Weights of a small transformer language model: width 192, 9534 steps.
Each number is 128 + 32 x the weight over its row's rms, rounded and kept within 0 to 255. Layers, rows and columns count from 0. Numbers have three digits each. The size before them is the row's rms in percent of the matrix's.

# layer 8 MLP gate, 768x192, rms 0.185, rows 106-128, columns 96-191
105:148104109154050122053156100152133173130112142082113099082085114147097154059111096092135086157130117138111129102173154078056079093197078123153167173112121141109071114091146115132199142118113158140180132086205062194132127120064145078130147129150114104173120120119062131120158165138149124172
098:134088097144104136081122125087196135133100152126080163137131105135202165114131097070158132131163098146139140117138113127089134061078068184112142171156090135141132164154082135144156064129135156133124107186104140100152134091134158046109132111091097044160097174093157156144169138161117099111
087:131113123102163129166143143141187149069163105121196149139077121147132171138175160077100074124142139117146188147101133213109183122109174090116123168124095118139159144159151157146042089142120195088141108092091127077137094122060158161133109131103115073108115135086118119056139082146099131129
087:142097135129142063130089165197181108081131147147084149126103120113083092159107123107122154128110110159155143077124080059089141110142106115091102142159097069077113128128174104146146123104110080143151152152116157168113162153166150198160065145119105159089147092149130116141160134088109176165
092:138103154115157119116047126133097154161121096122099141189165186120159113195099188050135142147116123136085097100229094125162099145116094105119081126108111123106163120110141122115173142187103085125098088136108065127111119208068119154150149136066146090139134139117131093110144136136134137122
099:167127087136121127098098132058117183087101108112121097079121134176126089131057084156095118128106087142098078155129158156077121127106088130166153116135188111141123150126177171113140120087139157101095213120114121104092089111164100122143106155143174154131103120129117065068138169166084151171
097:065125096161104133132158124116154105103150115097082123170071136177078188161091145137132122077083217150129190122138146173154119126157170146123056212094115070089162161142172148152134115161123121137091121109153099178132165100084201105132099134109135154106127108105103140149135155048154090074
100:130138164127200128101135168140123109147198135156116082187057111167097120083132139092109180132088153135125098125150126108049136185130116128053079160105067079109155168100153107117106079111123154147076151155125119169126081142106170102089156139173118117131141108048134140161150101110151166133
093:110118169105177084146119104036091079085147202128148121113110168058147129139139132161164099100128093125100128097133044184163163132076112116184118166157118127165115140116113142182113193103146153083151126127160111101089151078090183121131158132085143130151144147141176166092097116101165100145
093:143128169148094163133136112142187163165185154176108120127131141077104134074122141092142111151112064154155130152164141073167060099107141126148091155068083184093131140145112154094100098154106109104139148172098061164128085136068103141109108162115159145127128115038152089188122151121141128184
101:165085146090213149074120146154153110124108167140109129161160102135119117159123097097129103127167104083088094092212067086098134090109153105107146155090127122120128115093113138109148113191089145178147089173103156139134078124096116076138172098080182122151175145136144115170167071104145103127
092:156113086113142106184123134144085169116197137172092116147156143148147116169167134147092124094140168105141140111168160139079121131110132149161143211150113092126131102168108180078180146099161091164098137049111149101137136165077134113083165123183127143074127110116165119070082135134072110157
087:146091157127138133102140096110093118172125072148155093167185198162133125135129128134154109112130126124121165147115090154121110134122103112103101131193105103140158154173147099107111082092122066116118131110132105144101100131156098163053095065205114098151093116176147161138174098200149183146
101:166088135129137120135126185170135070102168178084110106102080123139152171188101095141149113058088141119136146097138089115135132119117099114181120110126112097161142166134115133124087063122172118147124108104094160104179135063182207151092064139207140099126193163168093160126055143126115126072
112:163132142126124091149116138157130112117200082157131168162071130121118112147110188101121168126111060095108121130151075157164122099150123116094129156124108155164089069069106119151081062129163080106122129138103062127126062045142121175129102150149090177190085106152118135098150114082119135124
089:077117104119110097115140078054117191130072137130174170098124108119157108113118045122104086117188128155111148108092145136140117101132169148165092127116121096130156089127096125109147100159137152151144105111162100190115149192080218045129124106151207143135129146157093137101135141093094132218
118:105136172129123121115120125108134166141159164134147083178090139159125183201064139119153132065107138112180116130173158112152130128112126132131203111131132121161116137102134126100117121133213078124117104142116141152103106087118114095141126116107138137193142121128130094176189185145138113133
085:116147101168113142184145152127081128098114198132114164049097107069125101082140145109116157101130130155118066165172127118104128117145146131131141092098163155140090132108150112130132104161156156107117161114147148102108130145151143117131128120144091157094150147178108167146132100200102084156
106:128078119127056132116150144127101116113132157071160085168044106138126077117158106186161149103130162111136135119169098176115066086136132129114123064098164107115126142115148130131095125161100118105142095117102139075096128161123111117143138132157177157192179133167140115122117153098164158100
090:100142121136127118114148145119142123104132126113100130107060141148176135116076190192164072149192094103127124131097134131127154092120086076129145129134123097088099104099132154100139106138127152100178110152106112147102188161154074123173130083135102143103133142068101166117109057094121108092
097:133114214131146124138126108100104094049135130182113154149129150159118162183135125169150059137102114132112123125156163106085119123088115155160111120158118120128145181157114116105096112097115074098127090132137157125102137169140176188187111122157162112214073172168125152131151111113109123083
096:127177156140067077146114126106169123198115106142138114100162107142144071055149161108092177149115171151179181108146095130099116139135152130138050134126140112069126117149091133121196120114125125082143142157159170105124142134125117111133111146144171148099161100063141166082072083109127084134
101:104123102137179131108159068122102101150071062123095181144120123134196123210130139080128095102123063105107089112140140153081120174121125078166086168098138107125155104134145184062091119068164122170150060128071132107157093119120133110170108123098135143126126149148154144102095055167192080126
# layer 8 MLP up, 768x192, rms 0.179, rows 106-128, columns 96-191
104:163107152117132102142151121172169107132137036164173141130081150165144127105096122173143173152103127126134181103135100166132120211171130124132124110125091125182168165172057134098056123117068154135132132109139139130109093148142085121146091128115155108110126145111160135124125150160175129190
106:089138114098040138115043111120202150098159085147128123137134168099135171139154078099131099103109091133169141156084100115154079151145106150159120117164167190127080093168068124149116087085060093167081097149106105125079131126142100100064144111152122128148064122070156112133131105097088121102
091:123073121173161135122084104122093153109148128097106152116196137161140070131088078077130145106113129070151090102072174176089109086135109107108146134077049096105176108166142163183135113129137157072126132216105112103152145167187095100128137136167131155108127151081092107086138137153105105128
090:169076108080109143096119119142151111108090104112108159140111173130111114161144106132143150136116108097105085077182179090141172164165145194140115100101114109152077124176084163072130163119108146121104106151182123175172171149133100199076085115141135028086130101122166160129079098136116125125
094:145086146123164156151083128136201152166100179104142147188128066158194116141070117103145105180076158133119093133152095103105117102091137098150122141103096150119115183045132169071181145159136107097167078115124100160129121126142142126140132100113106144109164092127146143180091106153155160125
098:139131170117114148110179098099134096120117101129126120144128098146103164111108144101167126143104124128170108105128158167140139136116105154132190174180147118101127153165103117097117149110120154207113109159169109212122119157081180093178075066128117074118121096135102083109125146168090145094
101:117111151108148072190114110089156096127136075161166116141148157173078123139088140172044087103122148141130130108110123103086094119169132157101132141071095095100155181113138168144104096144037147201121137155104093218208173136137141128128128115111110147090123091082084129131118151170107164141
108:159141169122165176095101109160107166148198152177078137157121147134155144099106124145117189089140139088069096124127097081067125174096069072099133092144104116125139153148119132127138122075149126112164102159076161096095181119130147208143208136086136092126111147102164107127223128118143118116
094:138132152112070132168135122127123132116084095189168155127174132084088147132167140112133103127132066136146145161091196106143128149129139205139111096112180115128103086086115154107173085153115161134095149110143102093092119083125112098050159207139133128111092116141148111115128083147065166087
084:140113159161182132102083140037139103138203122140155152152164148129111098159061153173128072130152213113082115155065135127120125152083108155145122101171197132072149144147142080178155155166153142091167138193095074055139140121079118156126127112125138074115145077137118141148160136072129097121
101:149120147127136045167146081108178121098169154138135139133139072117112135076122123174112143152202170096176152151130108105072058169115161115143138162140119117122148134166177131060163067117130121117148155177127092125122157160180182171122123143131177136092091116094126113096097138120129125107
096:084100098109102114113139165114102141131139146129090144130078125121195117131147169120130172143070130096133065180171115139208098134130110060181136175180109081096137160057133086107205164106090094116183108139157117147116107115136110105102106143113147120133112159099130081102128131079106129124
088:130176137151139131116155126075170063097123104099095121111144126121116105126078086118118190142175141198050104150147168138127161094074072174144105115130136196160105111164178148142154116107130133175098149145178120092078163143102136163123096075118180095126150127039114144096145171155137096120
107:091155115154075145106129152048115175147073146067055128124170145129068166111159099154100051081129126147139098114143136126150143082150122131144154110158116089172130085143187156114131173110157170098102177085156086024155172083148154104124148117066104155118108087170157103127153188132185121134
103:119112141121104099129105082138128100106183136120122126175077104108081154082103138099154060123211155148185161093156144123137073195076219085147082102184130146109125094144137136112107115109149151170172159135141063121051108121112175096116130140155132053115132123146147104110128173125136118170
091:137135140116063122106121146103073146139077141141110110137127142113170116147109147105147117162161093129173132168111108154183147080073141159142175166094148123122119186130111125105166189063150106182128131114166089075137152138079112135141135143130118081149167179113158143117096150201102137135
120:106151100138101165108105117072125115115135110151102142099139103176148091118098089102174119212103136133168158138130112111117095131163094172062093116082214102078171131067138148105106110105169124116156149081120134169108089144073132093158097106099133104106115042150178112155155167112113138197
082:132125141112120136115077125174096117120174102123156139169117117145103110134110165127159108102096096077194147083111090236121151078136086080143092096113168118113135212150084159131104080073111130140124113111150116144159110110125111123152143156093180097102105127106149113128088140079133192131
109:086146124115140119070161134195173200130173126090151128092117151097110139117097171089143112165124132182120093115088121058147129167162179060116101136138113170164081103124144165073154132171104121158170197109162106117170137119142129122125133147103145077110115156120201120094160146166100153134
091:118186077152103098126090115117126156101127166197153103168132141132133119065139142108170101181094105112115205117136135105152095189129151157116141144151101145134038123112144123130131192125093145149146133108165116089152112099148134093126090082119116136174153143125143195197179152092161088177
101:144154111149141099185121119194077132124203137203147097110154058128110088140143123116150137087131101171118145051148106078124165094117095093152123125112128113131155132193133119141104133147115135077108134139181097123169154159107095172103181156113132178144092143123083186115125156181084123186
091:137144131163160134058114084121112130086100126148144125119159127153147100141155109171126193114145195174134156113172160195073105145135165096194103101141150100076186176126136153119139097084070134099104041135125123151127141121161156108172171185152120081159081084146113143103125118110098133126
101:076145136168102125135149086114142143129162086132131110112136069081194167099136103130170192160098157129081025132193150109194149114107149141109155153119157178121153140110099124120140143080091110090109123143174159120093191138122134127146167107130128135129103180123108115169109084139141127123
# layer 8 MLP down (transposed), 768x192, rms 0.0431, rows 106-127, columns 96-191
106:197109127153155115135111135082137153134108094137082172132138107103144033176065133150152135089147098146131111085162173088128140124148186114100194085151155153127092084071156130068090102102131091108174110124075148080130141066121139106179085126121147158143185155109190126077146105126131119134
102:153112138168161130076157162114126130113139170107199118159167135100138133185146124154118145164126099042135098152122103161121129159111111084104140144093145139135046148121144211080124149109177159139156128144091161088145120092126106142115197158145197180125136085160165087102133146125098101129
095:099107163107133124142147087069192139148148129074117138183198173180120071131137109130134113135125135152104060091089125126048113117144123181158141151095177117092089196120113136147109142179098094151145148133064180129160158150133100186101157131130208112160117114100123177153086111130172112163
091:155157148123098110099158115098121092181152137128117144125110146086205154134154078122069192152114109103173132111124115099042216194118119092091192102175187094129107162136094150076127115077100137096173134098113149188124093112143123123166113125122117162136077103152092145148127124135156088110
094:113114130183135130166123129169129172117136146192171160139097102120095125137150118140108128118143114128100165105106073177183144165106160158137101128142112191068164184085112120102158170124175105100106113101104097101070148089120112134121166102160075111097119136131114090148120107181106132126
097:142068157044197105091138166114158127092132087129138182140094137165158118120176204140130157123132185091108192098066171123097148117129137097158096120118118058120119117099101144139163141139145130194140107070100154149127114085140149085086102156129116098129173175165191093132136098081102077070
105:143168153097107111126055106152113076154056135171109118087100135181118103091141129107115095178112119186100132145146154152113165108127079158119114183123065132116165099124139143132161122160126102146094093142115148156155104178119115190113117141096093130132103090076151166093097154127150141167
104:099138077111078087093064116078124131109091132115130143135131135073104166088159102112046133112108185160140150124152191168112071104073211116166108075141129177100100076159133136087106131122142122132128137114122142145142142177172103102106121126068146134140165142092067177144123169085062109116
098:088099151142151156094133127082056055212115174190158063105107116140173114107158186175151138075056152169190147155092112187126107122103130126185116136183092108143177119153138193118155122143150139106119210127170136158089108099113128106168148124134129184130140137180108168110127139122108121162
101:117110130141084138163168113100146129134158158157104124138152136201160141129137104085095145159093146071140120127072167083079100193118105131100074091086254173192126146140162157158118141098118153087162121131213108186134086137110148080089113104156126098168157111102136153183120178150060069148
099:176144136150110166194136161149056123165173133132126094134083179139142132079065135090127097198150136098183070177114113181121126109131128107058142128108218215115133127101142102122097136100115136149078127193155111065187175095088140128126107127086145158106102113138110143195100137156087177124
094:102152143109145192072188221110181159149128164095141114117120123157132123182125120113077124096166193151139146103063131161135109145122135103096101124168109162168065148121171074180124114123106092192135115117145116173101102091144151099148140123122104114113051175103152124157099101105168099144
086:210104169099184058134133154133128158108168091128116113091113103129097168156101118091109108182085159094147086097117096103139167123154075141139140085140162160094146094185137118138133178122126111117165140178152108112144100168166059194119121168093114130170180091107112115117186137149127153202
112:157130167124120156181151117173133111078133127148126051118166143127109116110119094056101115095188141114111165133174158107101216122114116108138161171140047177138161210186127091099164122059114116147119092140161162069115119139141102121153201125124158138156143152090174116138134139126153134135
105:112105122126110127119119144136139138154114155115120148108152128136086167186125130153039131057138175148195094182117133121098164180113151089168164136139076140107147123121093125134120135118097159093052146137148156129152086198126134133127121113165141144089183139173148111133170132111149129100
091:128191122137155145149082145112197129186059131130101107157179145147145132085165108193107098155181118196106118081115091120146072181143091119159088100137126166102137131119130112166053125172112144091138153139086115128110096151131173120147132126129130079142124157083193084081141147123053132139
106:081149102138145176147075121108095127089104120132151120154147166126165110081164130111123104152122134116096148091153152161168178145124169148147088111109212106135119129129157117157141117110040123091096119117138148149133137176127208111153132173136073072155080180114122137081087098120099144125
093:137140072110075149137141085123150131120184144107149148062074130113146123157082108189183215187108114170120140167131132107122071149102174193051124119102204165131033145136147158201102125153145167175101119130190127174142162127092081175090059170128126142124123141133158143163109136138139096140
102:127076117167136123188163073129208121104128097133128112083200174175150139175128114151159113166093135053118129090115153158128177108173104158118090146095178167000096071099156113158183117134092136127105115164122131169136174102109171148107126139120047138079136120098100097087166133171099095127
091:109108091075148156122107189098120162096154128091097106137103117070115141151110143156106130115169140121136128155086159168121137123113163155101137117169065111153075199140094173118168101132110093088099114147098132111131140088090123166121092124111173066091140121111122128169135140158151142162
101:077134138138194152167125130124166118131189133157137119145200115137128108109157119091180164073083115147140091105142118072189122132133090149059122109077112090159126104084106153132165079144152148116143195116125114120091135106110101113107123135129165095169106100129160129122166125091119116170
094:145127094126073128074154115158093119098137140133189095127139140063164104193128078114095133094109147102096099198179120107131091116159128186122173167102155074145171064105130134126110073145108134102142120099112129111098183131120076156177175113141087113120128065150074169124126129098185107124